Weights of a small GPT-style language model, trained from scratch on English Wikipedia.
Size: 14 layers, MLP 2304 GELU.
Training: 365M tokens, 7907 steps.
Each number is 500 + 25 x the weight over its row's rms, rounded and kept within 0 to 999. Layers, rows and columns count from 0. Numbers have three digits each. The size before them is the row's rms in percent of the matrix's.

# down: layer 4 MLP down (transposed), 2304x384, rms 0.0494, rows 1332-1356, columns 128-255
# up: layer 4 MLP up, 2304x384, rms 0.123, rows 1333-1356, columns 128-255
down1332 127:512529531519488490525546524495509529489504425495493537518526492572502539524526539507528458516511465536481503494449477511496507535505466544441512508481537497434482484506526496514544563539481488441515518490526489500505503493521500481486525508495531503540515546497513477498483517488519547473459478547490486534474486470508485456503516491526511502501482493542515512519527522497554533471460
up1333 107:524490495512519486532444481470468489527499507509519467477529479528527505508522472497493509463558520477506477522545485516497494488503439443492455503488501456501522466497482472511497474483502472462491498522513469507513474516499502516514519503484500505506483474548566498537524481474509495507482511511523454456500491509508482509474533481465454510492493515553439509502510515498512530468526
down1333 107:512488509536515483488492430481522499478497503501480478507505489544492517485499442505513468526527555484495472512497502515485530493513507493468515498433508514528508507511443456479504466523485484504485515502506478489502485507513508521492504483528538505505531459514509495522475427445482520499518520531530513496507508525505475513486550526497483545473519487477463457472553446494530461502525
up1334 162:516536511485484499481472483498466485477492537529495476487522518540493551523529446466511485526503500457499483496464504487459473472493455497474462537477474492504494516523487489480552512466510520510488522451506467503532555455496462483513480515514472460469502514499513511535466471484499529469490477465490505466508487484533496487495525542505465496516496519517468517505552501474512504502464
down1334 162:484492475504499495486444477469512500512468523493523493523480516474522470535444479494518510492488506541477510506511494516450522536528479536478500497526485541497524496489516536537486490494547497494476453514531512480523482510482521489528499500519487506487481522536488487482492516490487516516523488470509457465488511478503555486519488450490559543506525496492512519481457488461497506475479
up1335 074:469480468479531494523519502520482506508558510532480455515482526508473521464527509484455510505483457465491518498479471485505460538507488489506507512512442495449545494498476523514504519467519525478489502462523530482489472531508484539529491498521507487555520471486462467496496539458509514507479553518500511484521485556490528474475522522519463535559499475482533496515494466488500528470495
down1335 071:481502518499533520501508524499558535509506533489476497492526528545481526472532507461489483480458509480569473517472532467520443507506526480494474481484449503486521534541509513506505527494500532493452486485503531485507477521477489550546507504457500495524501530519526523485520501507539522518501528489474491484539518505484457507493553507495475472538463527512556494531465507502517484475461
up1336 108:463507530495504447491462507494557484562520515477535523523491466464523518502494467531491510497482492483477496521495509485506514534530495519483514483511496541540483490529492471492457484492495518520505477516494505522529515464475535510537500518529499580507535510492516510488522481503482494496485507509522461507492494457544490534455498529478488511519514500460532490516531495506453502521479
down1336 110:500490513486522505502528482483498510519525464446522557507514470491521524464504508491451509531493499549526481515504462490468496492523554528520537466487509463514521507533552494485473517487492527531479484486492475488488516524500543530540535511502479518455508518533508537536513510493483511502537499504476496476493512480521499559501481457490498469563502525513480513499514522475498485488488
up1337 071:515518539463522480503513518520475481497546502502483465530504443495496511499433498508478517466478516530511523478472555492504494492535520540495520505546489496457499477489543491513479468512466496455469494548489496514522542537499504531499487505487509513499480452507472498491537511503477518501471526520496543500519507498484517505517498490486531522507494518522522472515483481497548480523530
down1337 069:489505496504509457519457494453478506537486537518489473546482494469491498525462503484440484505482516504533532481508507537509466528539513494536497472507505511484518484496500500511515449485481519528469506524464488493509486537460466488499496506510543470499493499496475517499493528523521521510511506499451524484487500488485483501513520489502484500462510521489514474478532528505501487524557
up1338 058:498496463518484499526543502503478505532465470511533511469541532509547510451542518492491500462480511498509533454517508492505518514505475532537558504546573474519491485497539548491500468489509495501455474487479543506458502481558519491490486502469503500467495444496436499488480502463530443499551504525535532509461491515461479488457499507535497486496527527516472503470533487512528515463484
down1338 053:481497528473484492507526504474517534489531486547480492494450485469462492551450473493486515548541514535516496508505492528512475482509511489459450481497495539460500525454470449484497521513510494461513506496528463495494497538459488508500547532476548484501546560533553495545527469541499527518476488477488447459484462466526535500551469513500520476471477477475525505497487515475512506552528
up1339 116:509528473503520479487496528508494490506501519537505496484493563505552476489517512492477482476491503499518478532513497489495486523518494503498474504528499444503506483487473502504485503478499478533477455514483465467516535505529488506484532521534511503514467498514514485511479508490523558510516518531455518489504505484507515495479512568448499472518485531499501508478507486448501489507513
down1339 127:473501500526485484523451494474545481489523513482510517489490550532513469503502515528514508480526497571524477491506504493498521525495501530507445477554487513511474533494562488491504525532523492545454508487468454513493534492497526482505495531535497475469457499537511444509513463490525513508503468525504489547480486489505493535495512497490482499450518503525471485471493492487501499521459
up1340 130:501500490514509503516475500480544487512489501487468493510518503483508493518478532463465509483482474516497471509536519505508543466494517465501468520518489467485503524529489467510526583578517513498520520468491506464516498543522524537527535524472488493498523477489483539507503506485465467455491488471452498441500512512470525476506464473476479487467489530535511528517481503517497461530505
down1340 121:482519507478508478544505508508516482521488516453508494493506471496541503481539477534479476495508469531504531495492470481484485496489518523454520468475547504478465485496479506503508451528497482492516527476546494499506509494484504485552454487548484503482474534523531482529489515511504525551514465503510488533496500489489491520447503492521517501489504470491551510512531473445475516518505
up1341 113:502501496454461533491486533505517488449495483536468471520524479464464530517512494471509523477498512506526497450471465492493484514495463499533460484485471527516475503531510511459515504479471492496504440526547520527483483538483508499469534533517488482500492468500479503542553496505435492512506479485435475466546513508510474481503478525552484474497508492484503495498480480509520491476459
down1341 100:537502489481513514493507453496513535488471502507504514501492484539499491488479499482488470529523469503502502469558468572480540515518514502505454462504503490534491462515472551448464555523485479507474491482509558532465450481523516531526508482462505533506515506455502498511454496474484499484482505498513482485560502497508486507492506523509488498494478476489504485524511510493463531463460
up1342 080:489498488487579478529468497469493488483505492495472535489470457532521465537500520496512524505492462482492507489531507493536483478487468457511481510531503516533490461534518488483518476471497476514482483528525509528510517420508515483489505494485495478442489491536518511521459499496519502506457532486502495484532511518534475507502530511411525525495438503507523465508481489483446524482501
down1342 084:493510494483496462497483484469491485493488489497457461451457516522509452505506532462480498492473470518500451491501484470499509493487455424456507500493539514490518479536498503512506482465533497457462498475526501484485526490497510488492504485501496437430509491520516507499477485500494555502476534491498509485516478501531482490469539509497455503502484481514500447503483526536501515515515
up1343 047:508517476468514446513518532524455489472500524483503524527529473470539541508500469487485493489490514507483486532522472514510481531492482497472541468524460515516529505486525535536533478527514466491505501440488475487490514551515473546538496486501534530523521467545468474479459517531496489543476485472541492470496490483513492515490484496482495450518495486484504553487488484508538519491514
down1343 041:509497523537483540498487477477521508529516504520496496468462516537458489491504528496535515517507487496506516449484539486490516467503522487533481523470531512470457532494483448474469494504488524500486486547517539487514507467478508475448496504513484497493507530450524517526542499501491508458498527529466505484512515500501487496517503516499482556452485486490524454513519510489503460506505
up1344 062:466533513474522516504493476427496521521544496508562504517529508504492484478480495505499491528518467502487486477487523504540514484526489530537535477523501562488514506523540507470456498490488495504510468459479478508476465501510485515518516510469463503497511479493525504513507469518507546452491494532535487523534531484520500510508534509505536554537483510516504493493499507501489471486485
down1344 053:515516502486507458518521479509498525492527543514492522488536505458505478476495518485488501523507502503447490523525532477521479501509493492510539451506511513529468459506540528471479505529519524544455538491528477501498477465451453500516505473492531487474467482485558508511466550493501519512496521520516511496516472478535531491478497453545556498488528503522514513516507535492505491531495
up1345 058:516514511495526498492533535503483524476493424525447558526442483534459507519538517506543509535508465457508495501484487498484478481500505505510512542481483482490479469472466530494500507468518520491481462445529522527571525508468506460475537519554501495492490477474514468524500495471487528485520495494498475469473498557528501546510500532475506507518494493466501435485484473502498513449454
down1345 055:470495512486479483483493522525531489527493503477488471504532491460540531524494486512461518470503497519498510495461451500520473515502498493494481476522495501494522497524544495511549459501494528502484481542485519494476521457538505573486466491513512512486523521538485534484479504554513512525502484487558503507513502489447526512467505521478513481468478477554533547532473485482493498487524
up1346 141:490501492518505500514477497502479498465470515480485548505479497508507495476530509537455489512504517497494475523528493482531472489558502502509500485541523531517484520507522524481498468489475523485513491473525521503452454458512531476524502481482516502478483426504499519491484454484496497516521478490516486545545543483482501498452500503502500534474470510493517493518507524501484525467519
down1346 146:465480513488495519486536488547509464487497461511507493551491503518456479421514470520509502516454506518515465484490476497492514526529481522501473499490501535528504472503499498500479522490431480502519518481529471487487501502506528482512479470462480466526437494514508504485499499473450484524489530553490506500533515500496497483526502530543505518513491491498522500499533539504469534542471
up1347 099:500497528490507448568523422487521483525534468513527511480528475467520511494496471482507481490487487509490489475498497531497524490486495522517517481512434489486517500465524505473522484508495493521518471514519502480529520486506484494506453516538494520492514464486496487517510499501507521469537499465500522459447494517463478500518479487479510520517444507501485479510519453492551463442491
down1347 091:452534468479465521454504500497516521474476516465504487497480533522517501488485505492492556517477483501501492484498516511486529542498544468495512504457576512508497481517527519528502510460517506498473501494510472514475470505516522508454530529495509484528496506519538477542507527480471478513488452551532504512474517505520510483467522505493497473500507520496483531495465528503498520541522
up1348 107:506531467519510503504465518450536483536477503506483505516541541491488510470478469498483457493502542510472462549534488502526491548470440484524480508482482507538518503515501462510523494523502486502464516520497502524471497506485501522479540500505513497502534464499466461491485491524540491521473534542468531530462523493522506466521483514503485504495534499524488504516507502501508503467523
down1348 097:510515500472515499487508509540471533474506541487520506516484475534568501548504544463519535531531450523538556447481522507473505507505504487494535510496511484461494488475511498489485494525482523503509483512462474463515516535548498492503474485445517515514462526530547527503512507516487503494527495475509497462482506527491508539501520505458538497489448456467527512493496483450509494523488
up1349 115:488483471490500488498519472459501527480498491492486484543478482505488507483548466467457511513455484474528457528548510493478496487544453451520548484517518497545475538465417498499488507507512546480482458496538498531548526455520461516538543496449479460546494484495504468505480480505550522459497489516514466498509489497494507498523534497510485502497446544463515524482486511465484477502506
down1349 125:482479487512510468528474478501481515498525468488508486504500506459487503494448526495453492528474508568521487541504474484517507520497465473513494487467522476545494502464474537506511506490535538518472495494527494491510490491464496479494480477542507505530534493522508496512482538524576521499526494515472501472496517512516554523546493483494482538484469514487494545457481523469526495458496
up1350 115:473490506525487556522462492532489506513510511544488507534525471586523515509513459506530465516450474504507455516457516477505486483468510486538480515458489528571484512521519507521524544506434498523544455510499456485515509488454501498502522480466529515506532446514501528523522491488514487488496513540503510509520494484492516516476518523524494505520431496493547552512511495540470482528497
down1350 118:511494519515485546505467494548509526513522527548512509509518487549536459508497475495511519480490501483525464508488525482490485472487499510514507513482521531534498501494487497537490512503463499490513540507511492505471482466477540465516518483429524480480511477554479495488442542502495493490527512528500512517469443478533512491518494552500468523480474514481552526498534501516432429501506
up1351 124:549497464471483513528545510481494532492557496497537515454476483532494522501487530482504509484489542525495523518509489484464535552474519500494519452515503497462513525475526486467504477538464507518487507470499515498542475497527470465516531505517504505473517513476492468521485497563491531503550510498468444489519478491484530503514558467459475495500482475520497477486519468446537490489468
down1351 127:478519490519470470460524545505483549515491492500532530481469533524508488522461512504506508465534456523506433529475502480542533518544504469526485483512530494456473516480488446484507497492500475487506494504493498476519509476519511495504475481515479521469542492514493476455440518493507532446517498553489499516510493462472492532487534495508512512545523483452503523487484458529495441478473
up1352 053:510495526464536507499483460503530510558545471511510516501555511512497505535485489497537493464488492506457544450533498491501519506499486468468516482529472465490516490506473473471514501486513512548544500540521500531534525537479541477504543504515486503488509554504455474483469490535498468494483507481436498514526500506492536487558480536488474507517531509500499512480477514475510509463497
down1352 051:531523483499496522508479512495507500512496474545517519525517520526516457530464506531505465495477491492476570508532528494480527530521509486515448524494502502531516487478533475486474453480495509489556475550557467513532502499500520468522496488530503509497520563491504461500508479512494500492509492538496533470502537476496478490463459486538472535530488481519473493518524471501485500550503
up1353 059:475507534498472499502486486473520509483482487503533478505477484509557524512480495454497469503526547477502522497473568481572509501457479536527522494495521538528538512474540512475484517488435492506447478464482507561507486524495486516556466493464488482535446490485475535449491489492515504517502529474458537507479511503498484485454497504512523529505499514468509474466467516528491450489527
down1353 056:489516522523460474495481479479501501510499525542469463503486471500525548493488490466470497506500503498519530521486570501512479513492528546513491479517545531476567503494511497482468530505429496490451503505511495532471495519485467494538488485482469509516495489533451510445485472476521490500495517449479532503482506521510483451472522521502497539504463499446437499508470489493482455530519
up1354 086:528468493501476481536506482520510458534458504460473486486497535493529478527516476455472514521475447565491539518509490498475486494477473505478466492497492487536498509460530494503489435533511463487466545493509514536455513497493493465511520466504492577503486531508503490524504541522505452511475495476457526481514515522561488473503523519482490496542541510521504509519505483492477496531478
down1354 084:497535494514522507482502555504485534464550486547500477517467478543485516489499492542536459477556533453505494500540486512529514491524490536539488498502541526457518465527502522497530563469500539494501489455477511471522487489515491492534464551462544465493503465462473488502490461482482542480495541493452459487502491470478488492516464491514494511474467491492488463480519510482497514501501
up1355 139:502487443509539510492505524516504487446490492530503476517510514501474543507524508477490493504523515494525493481511537446471503518516503512459466526497467484464478522493496497475531524437525495526503505529505516523511481472502436531476497519516493533502493484538527467514443472533495513500514503434507499464447488521493513503531506520476492510512469532484511496483509475510509456465565
down1355 172:509481493469537468492486489532498501477502531498465470533495435479485499493509503524490499466490504468579485559516516469492476506516507507476489476465496483515510522539488529538479504412530436496503484527542506525540486511463458517450504475537506540566500482521502503491488512493479500502506476488507462487460487500471519549485450480473464544513450484522490497479534504450495458499501
up1356 072:508478487553494533512541530514493523517490486509503496466549509460454516444499502489519464484520482483489493522436502490521544499501494501468456478522468499522483551480459502464478564506470513520518530495489517517526489550469492486511505500506478454533479496510505511482524512511480487518527516523487536501539459498532504494454495479520486523526493493507535483497499530517490482486521
down1356 070:503478525574487522519516556462513547502511482500503481469542503462443525462519517493511520488505490508459483527457509462532515510527493508479462492497464516488492515485464498482469565502486545566496523495516526520498497514481471472497514482500482451503482506511530506495524485517482495516541523525491529501521499511527521506451472503533475511550515493465504479510523508553516473489514